{"norm": "layernorm", "norm_place": "pre", "norm_eps": 1e-05, "positions": "learned+rope", "rope_theta": 10000.0, "lr_mult_o": 4.0, "beta1": 0.95, "doc_mask": true}
Each number is 500 + 40 x the weight over its row's rms, rounded and kept within 0 to 999. Layers, rows and columns count from 0. Numbers have three digits each. The size before them is the row's rms in percent of the matrix's.

# layer 2 MLP up, 3072x768, rms 0.0819, rows 2084-2117, columns 672-767
094:521530514502479531535535427523404499548579534544426489516536468520469471511502510483435489483574529525484544546519446473457500467502478513562488422603491505540470530513435476574442500506458511537504513522515562532494479527477533466471470487505444603522549499579477513513590484486509459458
109:573463499492483604528457526425561531544379448479470484504497536542534475513519520525505558502490506423523397413483460571442541528518536474501412418451545439518589524509527526465529462430546473509481485547495516503473490481510491530524484474603542556411482504530539560424436470510568487530
101:522483514579578545526629514442532552537525495488504546533424429485433425529444449514509475438522491504467491519526510519492509455450538534489467526520510544435509450528531542556475516494442536505516470430505491514539510446489467497532508519548520504424533450572461428483413538493517527472
084:493529457491499473536484498514492426469510520482518533444444491414434540526488505550473481529438500470453526452520566504494425464476502521527527525536505520514551549466513555541508497522456500495485445446521553497436473513471446461582548464529429529431555410514502507464432514510511499500
100:470510500514544475442505512467487498550508473502471453578505520510450490472532463487522456593438515501499521496455502460502535479459402484534468482497493452427578554526501484588481494524501544530575486475425506499484482522498478466564528497473556497480467510554461489496468450515521527536
101:520493491542496555431515468510481525404474497494480504441517477492491523498565548526512505497515485414481464500521504499489503526551558531529519492455504567548503548447568483499468519467530526504477462491468456471481551541447476531571455486508491559596464410440492507501499500527509537482
090:516429523515524506461453525521516421527411490469581480580462545561548483475476454558506524448520511487533497470581485548476497532451482567534605501529461462431521497489456505474513493475511521479521440475531495492423536492513498518527492504451494555433545518515513425500516508474393434506
101:503505436421521523483524498497541584495489464437545488466483529518502560510459472521522471466542502473564546539514536518506514483399437505480475484474484422500452540529535521467488539586496460524503485473520566521489532485526461535548426466527507513458552504455522446461597516501494491572
089:461488512553568545430512517543426549424496490532535548503469492540518560425477481459493542493476522521504512445636548550507459489561538430502490488430536494469486499511430482470507538474485446421534508527528503457500478487497522466527495449539536463437508599469464454456572560490565529482
096:530588484590502476523508481512481508468548468432512477497463451496487517504525525476531524503471488437480506528543506559569519450437547467563555520483473548458556491496485487509568508514519483591513512487524455463349520568475539435453432537470466459455508516510514532415537461466515521504
099:497472493516505516555487458493544583466488565511494571502480575507490555434496493543542512554542559490534524524483521523539524596482437517542482502559460456493540540496549545502432486504467531435555479508464536518447473425540567514465487376543455538490478495453411465415511524507483476495
105:505522493478512532469560519497521504508452480514465506436461535436509457564523490446486547516528554482503528493462485517549512509506474507527506501489488452588525556435454500522448443484479420429491447440443540483522511521524526550480483475549517488537541565500489479476501448432586495471
099:531523497461510617546516502467532462529512536436515500537479518497465525495428517494492552474524496527462522510490469551470438503540457389481544505390512600540517424520530476457527494539522538532546460513505541485470497469474466550536485542511510613415516469531513438479505493547494559485
101:540542503470480540505543503464484563434514473502468508517551568462542531521507485508497543489556438476464478512466498561421474478498544441532519536593494505487429527531483524470437458505456541521496521486538492528441492488545526513532500539544488515487465520511504534471607440537497532483
099:481438455513509553456453505537530485516448476507549479517541490465497549550421501503503475539472543489488495455531519511425486467521495499466437474473536503552525394505582496471545552454475408486487525453520484500469519477521507561512460491553502443497479455494584562412524483558442523472
103:423532453506454532567568504500556469533524522456531435473496516441481550514501466518501448487550488480544552494521543452467419498478495497497485591500486483507451484519482455480511449463489536472447523488455530547389504470533515552463551534506560522485490504449549472439525415490533478476
091:441472456437568521560449465495479525434515472466511541496540532509526394521483547525496471504540488506506560495466543588521522440495512555468461497504507530449568471534514537530475493496554516546474480514515524512474550512547428460489441505529518547458504539476521490556461524454474467524
124:502542559526537527501560528496478527487510443543482529543556451467539415491531563523473531438526436485512505513556445524514521553525520509507430522378463495454492479566546445555515534506528490563454519532537518526533567464479488554541464485541442493469448505578571544553499524497509521471
092:556522504535420462531515534503531474508404531545513461457551524523536486531542458496469518535538474448538556569510543454453498527492521426527459526490523509487449501562574434508565449470496478496500526512467469444465500494494498451535451503501456562503513465452514479485594492453485463567
108:506500476496461452403444527515466418482445495355563513470494493496466500446568504489494456559450455528524422543515492508474580527462502520551554525476493441514479490528538530488485408484589425453518483554439515545577496498467498523551491516574462497404429487521522543502483381504510428486
097:497507503447562487533494531505514530519536487466428504444467464512472501450465470451460487477516514486574480532523499529490583509551441453491444461496530516542515513478510467555573491482537419513488482497516579587464546462460489531495476424556508457465438558462489493501449567531447495504
112:533550481601547516460479470463507502456437417516494482523497496504567432538519555534446524500493527503446496478523460426462450487508509480497496484513576508500464537520508491470449398551520518604532545469514491520522446607493502510491444467494550509457548486568458496515471436517454537510
092:536459476469434467509555481450518438489520471514512487461468569501515486474563421491460483463499498556466521453540475511529479458498500558420504491437484511455492475493475496456422586526527503442518514484527533509557540488535486467533517487495500505496510456492517497535519504503447565493
107:534505421486472596500459514414482514460524547572462531466480493513470473478475483518550520506529483484483386510436520553513525546550494541549597524525491503407519525506450496530465438445496535487477514521454522492501527497511450532536508560478524539469541540520444428488503485540465496420
096:554542478506460531473504503483541472480467557438544494520511469503470582527517463501486497473594556566529487561526530550498475507451483465551492496493505531476473503460539537499540493517422536520470460462409487497429497494573486532491492488504478490495529522509518496529428454450514622475
110:502486520555542501489443446430394449465518436577515481484510470521463565455517479466519399549496463548526536500553488412559495519507524501541506467536519496522450508486498462512479492572439535422497466438502415474528437498530529494438514475478534535525503481404539488535523511493500480456
112:471549538475580464513538532516477507461494408555511513541453532413426514490471521534469523492589580443504572506486524537478506473491479544474531516535475501508556472507506503463502519532496461584533438444470474507452532522556504541520514475467517479513542489369511429458466609582511437540
112:483510468485578514474445498490505579466459510402493617467507513579575447504413452445544525481495467508435531487516466472498476503504506470559503487405462515443423535513497420484549492529532492641424387513510507617489532502561505563540512507489527532479540479495488522517502518495442443429
127:493529480525544479466449506500531510458512508510468526493493491529521479458525540531487505434500510452545535554469537538448533492486534546528496490592520484517553493477500559436515510501527540491574493475521507553520493526506549493457501487468430493459489464421447528488465508457451463546
102:552481471449420429522503431476441492468420495566396464507509510481510522496493488474503458508528514435582500484492495510532521504489451451514447505491488500461556572484495502516506469474452525540506516508534554524463478501439470479536442472482535482520482557521458516511524466477500504511
106:470438478478506466461510407532515527606562453478438541535597537505532491509506495477581480470468486473478540505535464467468586543480537537472507498453427476489424507526513503459516465527511493552560523489506509492503483447509447534576548601424508456482478508509466453517426514490522533476
113:478400444550516474501534562544527500466446477500481506587533545458486505513516481535502583518574490478518467510526483554568518477449503477554520476556523483531512518492530520516502519427479483482485458524470484509463532486553495464488455552506434396465501505499579448442475505538484467551
089:507539469483494482514540462517437430534545525494508503463462476459513532568515512515464601476554515507515503497557525486487517399487569559530475515480488481488505544428583525461507507524579494513477462536515544534538526498491558472586504500502526447496471517504521535406524472502481515509
098:570499445480554572493493552486454408476544434535474483468511478559568544499531494581469461443535512474474412476537501544524505436454531461509470423560454487454482511541504447484463526517496504513452469493555491577381488506465517499582491527583518526469538561453515493499441534498449518539
# layer 2 MLP down (transposed), 3072x768, rms 0.0432, rows 2084-2117, columns 672-767
096:557526462485539509525504524453454516530523538525453543476510509499555493480501513503457486408480419488468482438400496581511517520445495465519476480446482541531547518520523485441512517451504525466463537501415483479523506444471423470536547495478454407492493520497526565452502482467547510497
105:513540524475462544459608498461503494521568514554478436474450497443519520461531477480526486486479525515529520469376504508515499466433544472549564531478504505557438476503489490487468486400510589488486516456468546477437567459467470448489464555486530490459505526523505497528529528509491502424
097:536540521488466541471471502489501472475492419506442442499571499499550490457590512483464481509490564518544449538459467525501560533522471481442523521532485468598484600503492470490481508500538483473482477551447517532540423536505508501491395477478582463557477533498512484493493529528543517442
085:468489555481429501513554498487466454519569540495515516439568579520445458476459456523542541499455494490517550559499460529537468573608467513490472455465517504503496488451511479521525520530532442415475539524560427465555468474475482465493532512498522499511488416535470526472551476511530538522
101:474565498493447626522474497523544471513535482421455535446494494537546441498500546539464504436498403477505403520520500457443560563472527498543524544523550545474495554461410484459523537443551451500483436556458490517550490577489482501472498466532504509528528507485520450560485577502496472461
101:450573500486478481533454522461504444505571615512484521505467553528466510492475515557475542539449485444466484545578486481559462531508546488490495522441526446462519523436496510553403497459481510492518466511535494521423500562470538476449528524499510500493475506559464439516492509501508507481
092:480516472448371515472517478502507583449561476488400538491541466509477520450540467421436495550470473519445472518385439529457490523444472479491521524538461434524539547480481469556494414498493477503439515535457414423518483530411503514533528520554433425522486557503420537500474526537484466530
102:526490512552470493504537460515446457464530478432430522519560522515502478473494551455574543544486482518417486501482522490471519513540501413542492473529524501458523462542459460571544504435540548510474556524490484499511451496479546402493507561554503504522444501519446526557482566522513443476
090:542452464470402477460528515499458470476487490471509502492575480474501507539498511500512555450549492428555486548395396493439523553561475501475532495492528428501513502508556456521492503515460511504511433506495462520505491510522503500471514523520562523488525429511505450481448570472495454524
092:445491444520553527512488454544526437502556512479444476523432516532514526551516528560393491520479456516520482505566574442484460557460494536526461501436503418512505477440454494489508543528543474470482445488513509471544512452454543458477446513499453505497426509577533444569496495474514478601
093:452522555514476577450487481479513520465499421493494460438495442419554478455485477503468560423540531548447478566524480515484452508533505519534459517470566556482491518538490425498547512515558468524469546512532546482514474451522514504522600514528522524597592583522485548525491469542474530530
101:534501568489532452520461513475452515535495497496485520584536502511523529455444400570476487503475422494458444515469484537499437436490560520470550567463495583443531490568424448494538511512506523538507441493532525553579488489497466503501394533524491528503483458515430495480415471527405504511
101:486491528464437563445499458495504495512473472549512556481504519436515492525483480516494474434472460550597518470478487545472564542548527481507524501519429443554481561528536546480445539473518503483536490458500536395479482567484473465542540379555526455530401472497542488529483532506478464460
103:447429478566464613486440483494423517537468542475520527398464470533512434449504489553518478528505475484526595504431557521555490546512437501502480460523514422588484485465478598464489542481535509512538492518551433444485491468547445478431523486456412414484544516521518544506449520463471466415
099:533491541444532567549492495475571484584521430497501447575490453453503502517580497479471512460487442446532503505480544437524514504506460433485569474520541572508473544481472530542406479493466534480476554458468552557514438523555422434472494482464536512549469513460446460488490464478426491483
105:552424470426488549502528505608457492458497575517535515521452535569471477509515561554501482525511469528459499519567455511475534513505497545435464574566558545559561540424535536549452498557495475541609527489535484475550451448549432465537522570445461480481494492518483517522531515509481563491
089:462564516543511499462553501528491470574474484526534521472449505509470595531517449479598529530514544516531455446447517477525407511531536502519560474558435500497469541484476518547474521455416474460525509493526454500455511488491486468446578453474462476438554527548549555482571464495506521455
122:519438534512519613493499463471558525549537478504504508493455527473523442515471515474479501603525537571479455513522471469472435445500557487470547501496637507558513467472451494505511439507479495477552511485512500461555441547527541494478517559442443568560478457484530510503494596440471498548
088:451484514482519470470513473511484493472518478493516515516500474425469480482435483446458454531509537470452512463494492470574506490483407533518485453445506532518599502468486564480469519495499525474483513503518508512550503514554509476494519465563524470494527459543460448507471486485576534461
103:528529489547473454522580455469551554528489519561500522521557517494486512534450494512454442442531486496383521475492513496454446571559457536518471551486499582468463530483452508511494542545457471541504464535458448472439546474536509463492492509431537498535532613490487532542547443530456464530
101:521556525510449554507451466510432429480497505520511413544515497492486515537593456521479480517499424517483500524552489424455544447470459556548565547500462521499475425516439450489526491507458517513498525518454567470520508446565556502495471504491531553460503449454476524593478493464549518447
108:512484486486485493532554461493532516494476532456436499518518497514473516518492437513485442571548508497504490495438530559481533540509475517554517508518495525537481579492484514470458517504550501392488522611453527521565568430551503492518540541539451419531488471454518501527592528525472507495
091:590537524452545612512478474422514528443422565459542449504516478505452504460508450455483526521479448480517476493470467514479461493517571522524499476515513469548577508491511572524538480480458568543439533498480459476506493513422439431439486494530524499461534552488544476514456595533552460481
106:547524453501483533499532459516459441569493457498478420471488500536554536494535529440506516459450535489477460460467520459507432555522417527540542550488550513500472466495441518525584491608437501499492620553521574550514471512481476578519501476567509507502451487491447488524512499579461435428
094:439511509533541438533531531527438461491582486563493442464484560501498399501517519413490539547445534546505558487544493554516494501517487510481498460415460476570426544506485448508508535510515478471528486491509527473578561523481419504534547489427504547509412509523537410480498532568497460544
108:529498542498536528494475555516529579474480480488471481525483531449425475520540487593511476573550514505475532494453481501522487510506442557467487524489460552509426557516501451465430581435504509542605497560532525510408549429488522542522497449537460516536517503497532484474490521504534447472
106:538420451506461533485474467528525483486567520485469440440465460515462471500515538447526471541507485500493498456509460523525445451461487444489480497499491502450460497541489509563460474571538448494464537563564602487530434524548520530505497498501467528524508495496474547500519454420480546453
115:458513505510483524522517567525560428500547526565490508522502507489424533501556488491480528521483577475521507515509509524477537594489503518494545450454528568518559508535483488485478453424531514448525449514500486418496548519529472501456486488528472503525518528434534517488549534440527562544
131:425452480497496515489426521431564513459461513532503441533482491504537501548539509507412466476457510531536459405501509495479495535505449448526528504550539479484535536517486526420490506541485526497522539569468495558610406557474487494509483530557481451415551456551483504556470477502479638500
101:527500488521554528503477551419564506545525429588488482478482501506493502478536463474494465561550517437570456515560475535502534555504468548423450570481535453566466441560509483488509551538514539579446463483456510434535509504478479527583514567447441511432445520488548416493535516525448591568
108:504515512511540483553435536458560457473519456504595548487475451462478495502556525535502584575426502499525456474518521489502417433524460506494499526508515510525504452545472489508563519572463535449487498481497487472441537467542477532469451474446489510462506447549515492500464504486523441505
112:530538518542495368521519530433522499496528530526483459487462499489523500475459538486520518589501432515493534511488513508503512513443468536553507553523581494462567422477478521495444439492435442523537539494519504560531472483425493573523505542439526478535519480411456508491527518508475468445
092:467448491505473533565425443509475506495450443509504406457495515499555441579470517480467493508485537540490557555496559502427548499440454431462521523468465495461517429527494491513487559506517517507456530484580436463485490519535539502444502481491555491519497527482501495500487520474532523540
097:508530553536555488581457467461551517580521469505470496463525608480495473497521536507470507566462558514568604509497515454509517515496556503424449515522502555500526457504485552480511502529572414432536548565422501486547529522435550490426493482454495535462466468556481441480514490478534487505